config.toml
num_attention_heads = 2
attn_scale = 0.125
bias = "all"
init_std_o = 0.0406
init_std_up = 0.0406
learning_rate = 0.0075
weight_decay = 0.032
warmup_steps = 200
batch_tokens = 32768
doc_mask = false
train_tokens = 157800000
max_steps = 4816
Each number is 500 + 40 x the weight over its row's rms, rounded and kept within 0 to 999. Layers, rows and columns count from 0. Numbers have three digits each. The size before them is the row's rms in percent of the matrix's.

# up: layer 9 MLP up, 512x128, rms 0.291, rows 459-505, columns 64-127
# down: layer 9 MLP down (transposed), 512x128, rms 0.31, rows 459-504, columns 64-127
up459 098:543446547434525467592496519512481513513524539513520491521463554467473492476440469500499544558478525487490511539544526544461501530541471490453564507472506422455550508488464501443541541383541530
down459 105:524496510524597576466533475494541488487519523588481472524502529474527474431488435541410491546559517496432506533496489441497468485545497480482450458501436505424540491501530512472545514509487486
up460 108:573479549484523531434476497550528474577453462511504418561497429458436521542466408505542488486465496527509553470551592435521519519513524556483467503463482446535476477492530419544474487474455552
down460 109:515433449431546533515542467483509567411452529500512505530513569499458466482510506529463503455484464488481412504561483554490444537416506450513473538502537531526533495493547473544540505545511522
up461 104:444495446473539569507500495467516502430506531565442480576490579531497461475470546475523488465498522477527523575460436509522570545481417506521454450497532482507441501474498523532448449492477445
down461 117:482460540557528481500509488476472489536582547491480521522557514529517502528490491490477469525498492510539482506599507489483449457575470519526459479458543474514577473518521470462490473497558497
up462 100:496535454505546551485458484477558417503537509567529441569509508481457496512520492498531507523517528478424544524490494579498480441521403532507583470531463484530559552446492544545496556498549483
down462 102:486485525494605458527428491478475556459522488566523478455573484536530473473487504535455531431543476527501493492489498483427495434379459485473506503521532511462438537515465521484489438493453448
up463 092:494523598455473529516398471440510577479535503515480601529477410553491485494495491510530492508473466506524534525544520500524523588529460507549529488479512416487533571490462492534485485548477502
down463 086:436436486472493471540539491518528485404497512569494521547558528491447450475489588484480562498490467462500515506477511563521562499456566478504407578525473552455497529432511512473519510509517475
up464 089:480419503503484538524446474595541495538490487530522469474513464435514491604479437613572524424479484455531493476516462527466470584543560487502528404508520464436435474510463513526468529512510477
down464 094:470542543457488483531497502522427489508514544486519503424599494437485579517539482524428457481514493531472509465566475515570504572561506490532550415486468493504527561448464562556459523533527412
up465 093:515482517415496507465506525518568549497541552470478426492558505456488567472510430533511507514498468493490500528439463575549461487560486503560493511585514457457554523395518516527556526500477481
down465 103:422510486519554536528464433493488503505494515485485506552522442498431455477515484464485483553450553569422492538456490527479488488472454518511484579465505488510552506472452511521454465551538459
up466 092:529508479519466518432475542449514511475506497546485460408550418557513499461490538486474529442483542453494482459491474453496465518419443507508461460484509483471574506499473436526457515469495529
down466 095:535492523482483514527526544477552603516559505529497579534486488565510524470543479493654442505510497542502502535518460528514458510432509543608467457490528419548483503495545515458507502473574513
up467 100:555542441390477537474531512493487421513537429504528497453511492505537526488524473515513516510483542493524509483446536512486502490465551479599539496539520546488524546457505560534518503499574442
down467 098:534539549519501518487498370505480474421562500449559537548534462480420527545479508480483482593449516517518463484496423484530493493486500561434491487499485411522492551477491493416471482514477555
up468 098:468457512444506525449533458427478533528541415447500540490494516511532582502515459532491570541484478546477465517432490397500495492488478504489496539529602551468470498533557537483532511509463460
down468 090:539568529507571488465467499507448442465527518493463421461478512442476495472480537552463555520484492463509496533481470479473451446498508538529550550497489542495445492446452449475549477457509495
up469 106:481535534527509536481492499587562520462500537465502534518434417462554509473496469501434530549448447557534559527521543448426532570544514579446440521519495467480508503473443533501547461532517508
down469 106:452492561552545487513489425477403563400474513527490533496507515503509407485484468461500526623498510484447519498507488474542472536562593473551438482461466430449462567520468459475521445464517527
up470 101:541488504458499462499385484517458498468455444416480503494491483524411547521541476517582522445536467475505503468499519523481476525474472523610479568503486589521531510527416548456475477475440592
down470 095:469488534508488458523575517491511429513513387534515494516538495567498446513484483525512477495497475496528472519468589499467495519469566485429475551473502449546494529444427512562523525492456540
up471 094:482484436529528502475497413457454485496577538492474508609523555524423469550466517556502504468592500470453510550433469452474477466514510517445492490559451503449496559501478488559542449524509504
down471 090:586557525534528493477535507517493441517455446541499502465512497523612529483510585446477447522443469478428518450461476526543462434447542544477496532502549516522456508485524507480500520513524543
up472 103:481482435513463476461520561482558424460506508525497460452546478537506470578504532556543458452488480441495449482432448501450493514438446446498536403509548489474554473527480471518443530525450490
down472 110:463536530486522470498499517490408516566518503511532546562500536490434528511465538480401535434524540515489427493551423451447544445492509527492562550491523431557540457529489509429556474587462530
up473 104:539456490476443502560501516490592497434456491511482497518467555533477499542506463631546546511516518410531458540435480521506468501572462484438493547408551487511452532539464526408479485535481544
down473 104:558467447482468509468454476472496497432525541443488543486531511478515513486456406488527547563514500460541511492525499486469581506573492493481449436522431551513444480503405412501465505533510498
up474 099:533512411548489491526469495464459542471476530433483496426468436535572534490434498489529516487487511420548482390523453506529520468525456444487481507489443574507478429516435521538550449517491480
down474 095:449467466525541561513565505525501475547497468502485406507552472516587442465424450500497521532536522475496548504522504547529460431525480458496451493475527507486461474495470514516466444485513541
up475 107:607472442467485451440515501459578489520511481500487512539470469532493516483463509502486478478502541514512509526495423472565557468517542524480458399447512501521473411538488457455511546492558491
down475 114:489521504437454464471464479513490492529541423554435482499491474503508430425496400494587539411507494485487492517564524505480495499499601481528456544493433495444465562521509527500538434481549543
up476 097:513498506513418411541542526532513528459530418515492509495503548521517467510470514471460473523559531457420506508503529540525505499465450516538517488506466496505537527510484498492518473506483420
down476 090:538531499555490511467523493487530396434483599436472491497496504524493510470446558505487482458530449457515497524533485535450556475475501498448527489522445525518491449477512421461537502559524479
up477 099:475466504553512413488568517450567491523441453453539517472461507539475476533552486495467460515564461465490475514516561574434496533507450526570484510503445522495485519500451457476498459501508641
down477 092:479420530455517526505438487485436496470474531473452521549532473492422460458507406512525501442607482446495455507502526531555502527553506432504461548481450462507485438466542488498523584477484439
up478 100:523506463469508548461500525545479527521566522454509480465490428515410491485498466518527587511513539578471450527506428555546430512483509515514482459410507475460482497543552550464526411518557496
down478 101:494512531506483581475599461514479541541523519513508471506491460476514482526502447557538561466428493546541507489548521508490481499568422479513516575506502483532510467558466467531468530417479464
up479 092:581521439495433510506534488527466464508621490505509462515549461503526455451409491518456501472554511428552473486426459536538444513508496503495540411469504484493502434536496514448548485561440543
down479 086:421469529495506459516456498488516451478488454514540513493534563567588490533572474543521558505496491447495438509419491571524474462524528517461521501538482555420548453461535496514470502513500458
up480 114:506494548538546479506455478511482521539516515474544543557513471491528480512427456581482476571487474448531463515485532437413451482507519460522448517561495450529457455479499478467448553535505519
down480 122:465399526557513587539532546483491527528501489510507554476462432551531467489524489467516509547512477506552473429533487520466483459491546536535422460494497580475497535542592535445512500535552509
up481 102:521523454509488556436424500534568533555574492498527466487435530510528497410511444500446458527595508499478460513563482479509469523506440441509557534528568452532548528411473433520455493485494438
down481 114:452559480506474566471465503483471591531471483533520471498385492431595457527503495492546504532473445457431571495493505481496548526485481464443537441498465555528532488510498497455563465481521440
up482 103:542442482516458486517479532493459467523542505471502497472437527465470505501550370520524536501461432556538513517447561465444495544508540495456484534468505563498503585470444522479528537521529504
down482 099:497573510487426507546543627551516517524387513435470516449516520524506445556593500515462509502541570510454527540488532454559497559475528524509425553530521509429545538495493547574501488437507465
up483 099:520550559451547572487463565524612523498464474462452516526496462501486513459474427489491511559464509450583494488562517541524490520485554523483425454384468462545549538513458435536505505436476458
down483 103:537479474486496618509504447526560479468437493526529530488536565535438444489458489448514490563528488530591514479508474640439485488462513552500480432505505566489468514512528446473468501533487483
up484 104:444524410476478589509538520523492459523482555496552493514627505542479493487553500513467502473540483506461458556460607496546480534525511470468469450538506504447495528487510521550542541574499499
down484 110:516475543499529455552517439503547468561548493533514516563469563473518502467465484537524570456476522403481465514467504518521442446448508534438510511465468451446522450455505456437387533494424462
up485 093:530455507479468405382455570495502424538528528508483453464518511499518423480568490555507464509485458435479462473480528460466573487506574487496561426551443466460481459564432463527547490573533484
down485 089:455514529503501462560500546522520525494540497530514527458481506530511511526480484564489505472529455517503522403513570553578505532529387527441501442565507568481557523503540471475463521481484545
up486 091:524450462483471539511564512452466476493471534440523532512532497508509507464508469507529550570445503480484400592502489477498450483502473528527523524514502485506453453485530485486543488468594529
down486 088:497510537545475494480486541554502584483469477534453576514537496507522467557455540524556509562496501446523540481526470545555547511419508581472561508527502486512556500529501502483520498421540418
up487 110:506440493493530470476521557464481447463441569387550512471497490400554436493526462520501421415446572518489497462474551503513539521465479523489496530519432462491491515510536527527443556583492494
down487 110:548552502584431493544538507525529451548557500535474479485515449492521477456525471489524472462465565568550543487559506540476452528493418539519557474514613449508577474474528460486550520542507476
up488 096:497455511516515527635513558528469518542457506481543535517506533564529465467514459556513537519496515535519514463485534459519458555472552514493485590507408474537459534592490496493495456469517455
down488 095:467571512426535520540451512513498465538474496557466488448532523546545513444478469459516417550555450504464557474478531564475505526491477512469467446553514504498480538519417541467476465542462576
up489 093:527561555501584545529528553487578488523543552486572456554463522553490611538429476520518461523461577501555466491482524470554535462430535478444495436491525484538422482503559513504548498512541489
down489 095:484483574498541505538527422486590443495505536499503502539504522473526503455590508538516550461478504565521475512490479554472539498539480499525485538550483543435445475519442492517470518551486523
up490 088:497518540491496471484473568485547468551475540560541413488458498499468483498537478487512538514517421465484433519460428462413502466482389485523432546509493489515493528506500587450544470517486529
down490 088:493452535609495517537485478469466524539423519541514498481514500464521565489540525494459537521478466523534484542536449505491468470454492507530485498579489509481448567576412574488469571507465506
up491 097:487540483503414477516513531518517526576630446480544578484501458545559472432488470524507493507520510499485493505503484528482500590469463526454510421455532593544476520529489492435542496494525486
down491 093:501496497464456496509486524521477511507518567478471554480460423456451489526513493544536539515463514483449527529539548432499503425465519525440530552513498459539495453558555520491400482483443408
up492 096:514510521496515536489541577544422514531528474450496502436526513500424478444498481448530508476506489533492566522513532439472505619550456484510494419504563494390509488529546479499524556548483507
down492 100:475442441546511489503522513515479499511410519541513512485494435497504529478586444430514501546383502529512525517528433539456412492510512563540515498493513517546450476444473473526434420496519503
up493 093:553506458459518445518523527495500545455556545540416472427458474500517490476480489562521503458547508525347483524454465505501509531494506482484504473432485419544500489475466523574496522527527499
down493 090:525545475541522477525471541468540559516559564496423528489537493494536502544569453520506581544519553524505486464483494433468523532473502507487466466557516482499471442480476528535503503415488470
up494 101:564491524515485523542489471509501463530418538499463546499542493537501536485474491481511514546524513500486566536509541506504564554505587515520480472569485468477451533549459455517529427494542477
down494 104:525491471500537482613452525502490518573452493482429478484483509556483532497542546507504440484447528527451541454481480467469539510511539397490503479493499498456536488474494548414520483479453469
up495 097:468540551510530529430499516580483505496525474504469437491447495557427496477484441524491457469466539496559510502535495493512549557471485589519558583576438562504496462526487479487524502453471551
down495 096:470522490538376479496478449482564493625478547464457511490572469522527500535481493529466562498489470535510493505511505566470503456524537580500450432483488544388518522520471443480522487449463502
up496 104:546523479413497521519515462494564510515530521463482555482539493444414497555508471546508450471455505499541419565595544491569537497503517472494515549480510407560491463471518502498490433511456520
down496 105:473454566467456438541559493536540455555496491468401489431512494522526435455502480526533485520512474568365508499477506487576458519522524489510552536445526542517509543518544525448514470478483506
up497 113:524512546507531495484469508503472535560490541462612447456463544526477509547508459546492535571463492510459480582522518499525486528471432489398522501521455552521556496493495479465536560504529498
down497 104:528503470526438384485514565416505505469559566516470558432550447500529542515497475463489476464516451513502492488486516490405543531500482534478515431506547464418515539511466530550497436508523443
up498 104:510479442480524471553461502545484397533451520447453452502545579578487492468501499451554536453488488483542476484485511508488524461507560487529544475470521429497491578524426437459557496541465507
down498 111:422492499502536450519465482465463456522529526563403504480545458533445559520483520477529506541557484495440540530496485570525514545533545462494557558510535525537488474533477453502499450454500522
up499 110:532471419470566519493479515529510501446458532514491479497449468467508449455578440517405452520543506460428446515473500514489406523527442437466442540550506474463505547448494527525497463524522543
down499 113:544559495526488483505552504458549540510508461449473553488491421567422480558479489481473551532544485469506368535500541485494519474494527467508480511492439516466423510516551486511478554441429458
up500 098:523547419484580597536523490511493492441559497526497501534549482577450522532498520524393523523547521520463526526414467471482426497484547518579477480515494482456510460500483529507525494553536586
down500 104:563427457462535417527505487511562540380495588509517519529470548496505469533554523530536495477512474557576517489500465539553539530521528487471483543477416496526436498579473467566450537526436462
up501 102:493479463503492542462482565463411498546524427498498479494496526484450517491524567506525488441524407553520483582535450428543446504454524456528524539523501601531471490437455501407484433543543488
down501 107:449500529467528497494559583463545482500499539500444529576509489503549443496531538515499467477479450470532499456464463577555472481471602483501472473481502567490483452471527473465475451502558523
up502 096:452505518450454589467484515559571472495455483512547422574586543548451508534540479532531514522490570486543561522463495470487536480544502513530563514569472502490453474498527458484477467479501466
down502 087:522537502511470464486556501489574502595494484510487489488559433534482497532491389529440421524505465496466453504519491535413467498497471541499529513480628430542487508470471484526503530538519489
up503 107:529480466515492569555446503506526403497501546566450500550442531541501551473520488546518523463420523446549520519520485533548518485490454499516523434416532500471483524515519409543496498489557487
down503 110:511567519543478528450479507466467533507472499435516526512529473512484529514505499581517484462542498435445524551453515473457495597487504518535432484545440578466534518542493498579575588535489529
up504 101:486518495576462478523518508502487518522558554443464515467503538510582431478542478486526458438539514433549461474506513487484556514537423531491473514533474537511420480480520486490529435503515538
down504 097:470540482479530527480516581485459485510506443620501434483480517500532479470437509450551529465570530429529507477542467499444497515460476442478483575568518513450513534565498459506501439550492603
up505 090:477553490461520470467553552533460510490513469482575500522494467400486457530465443483503588494547459474475534504517470479447507509558471497534537482449595446479483529429467484554529532531501567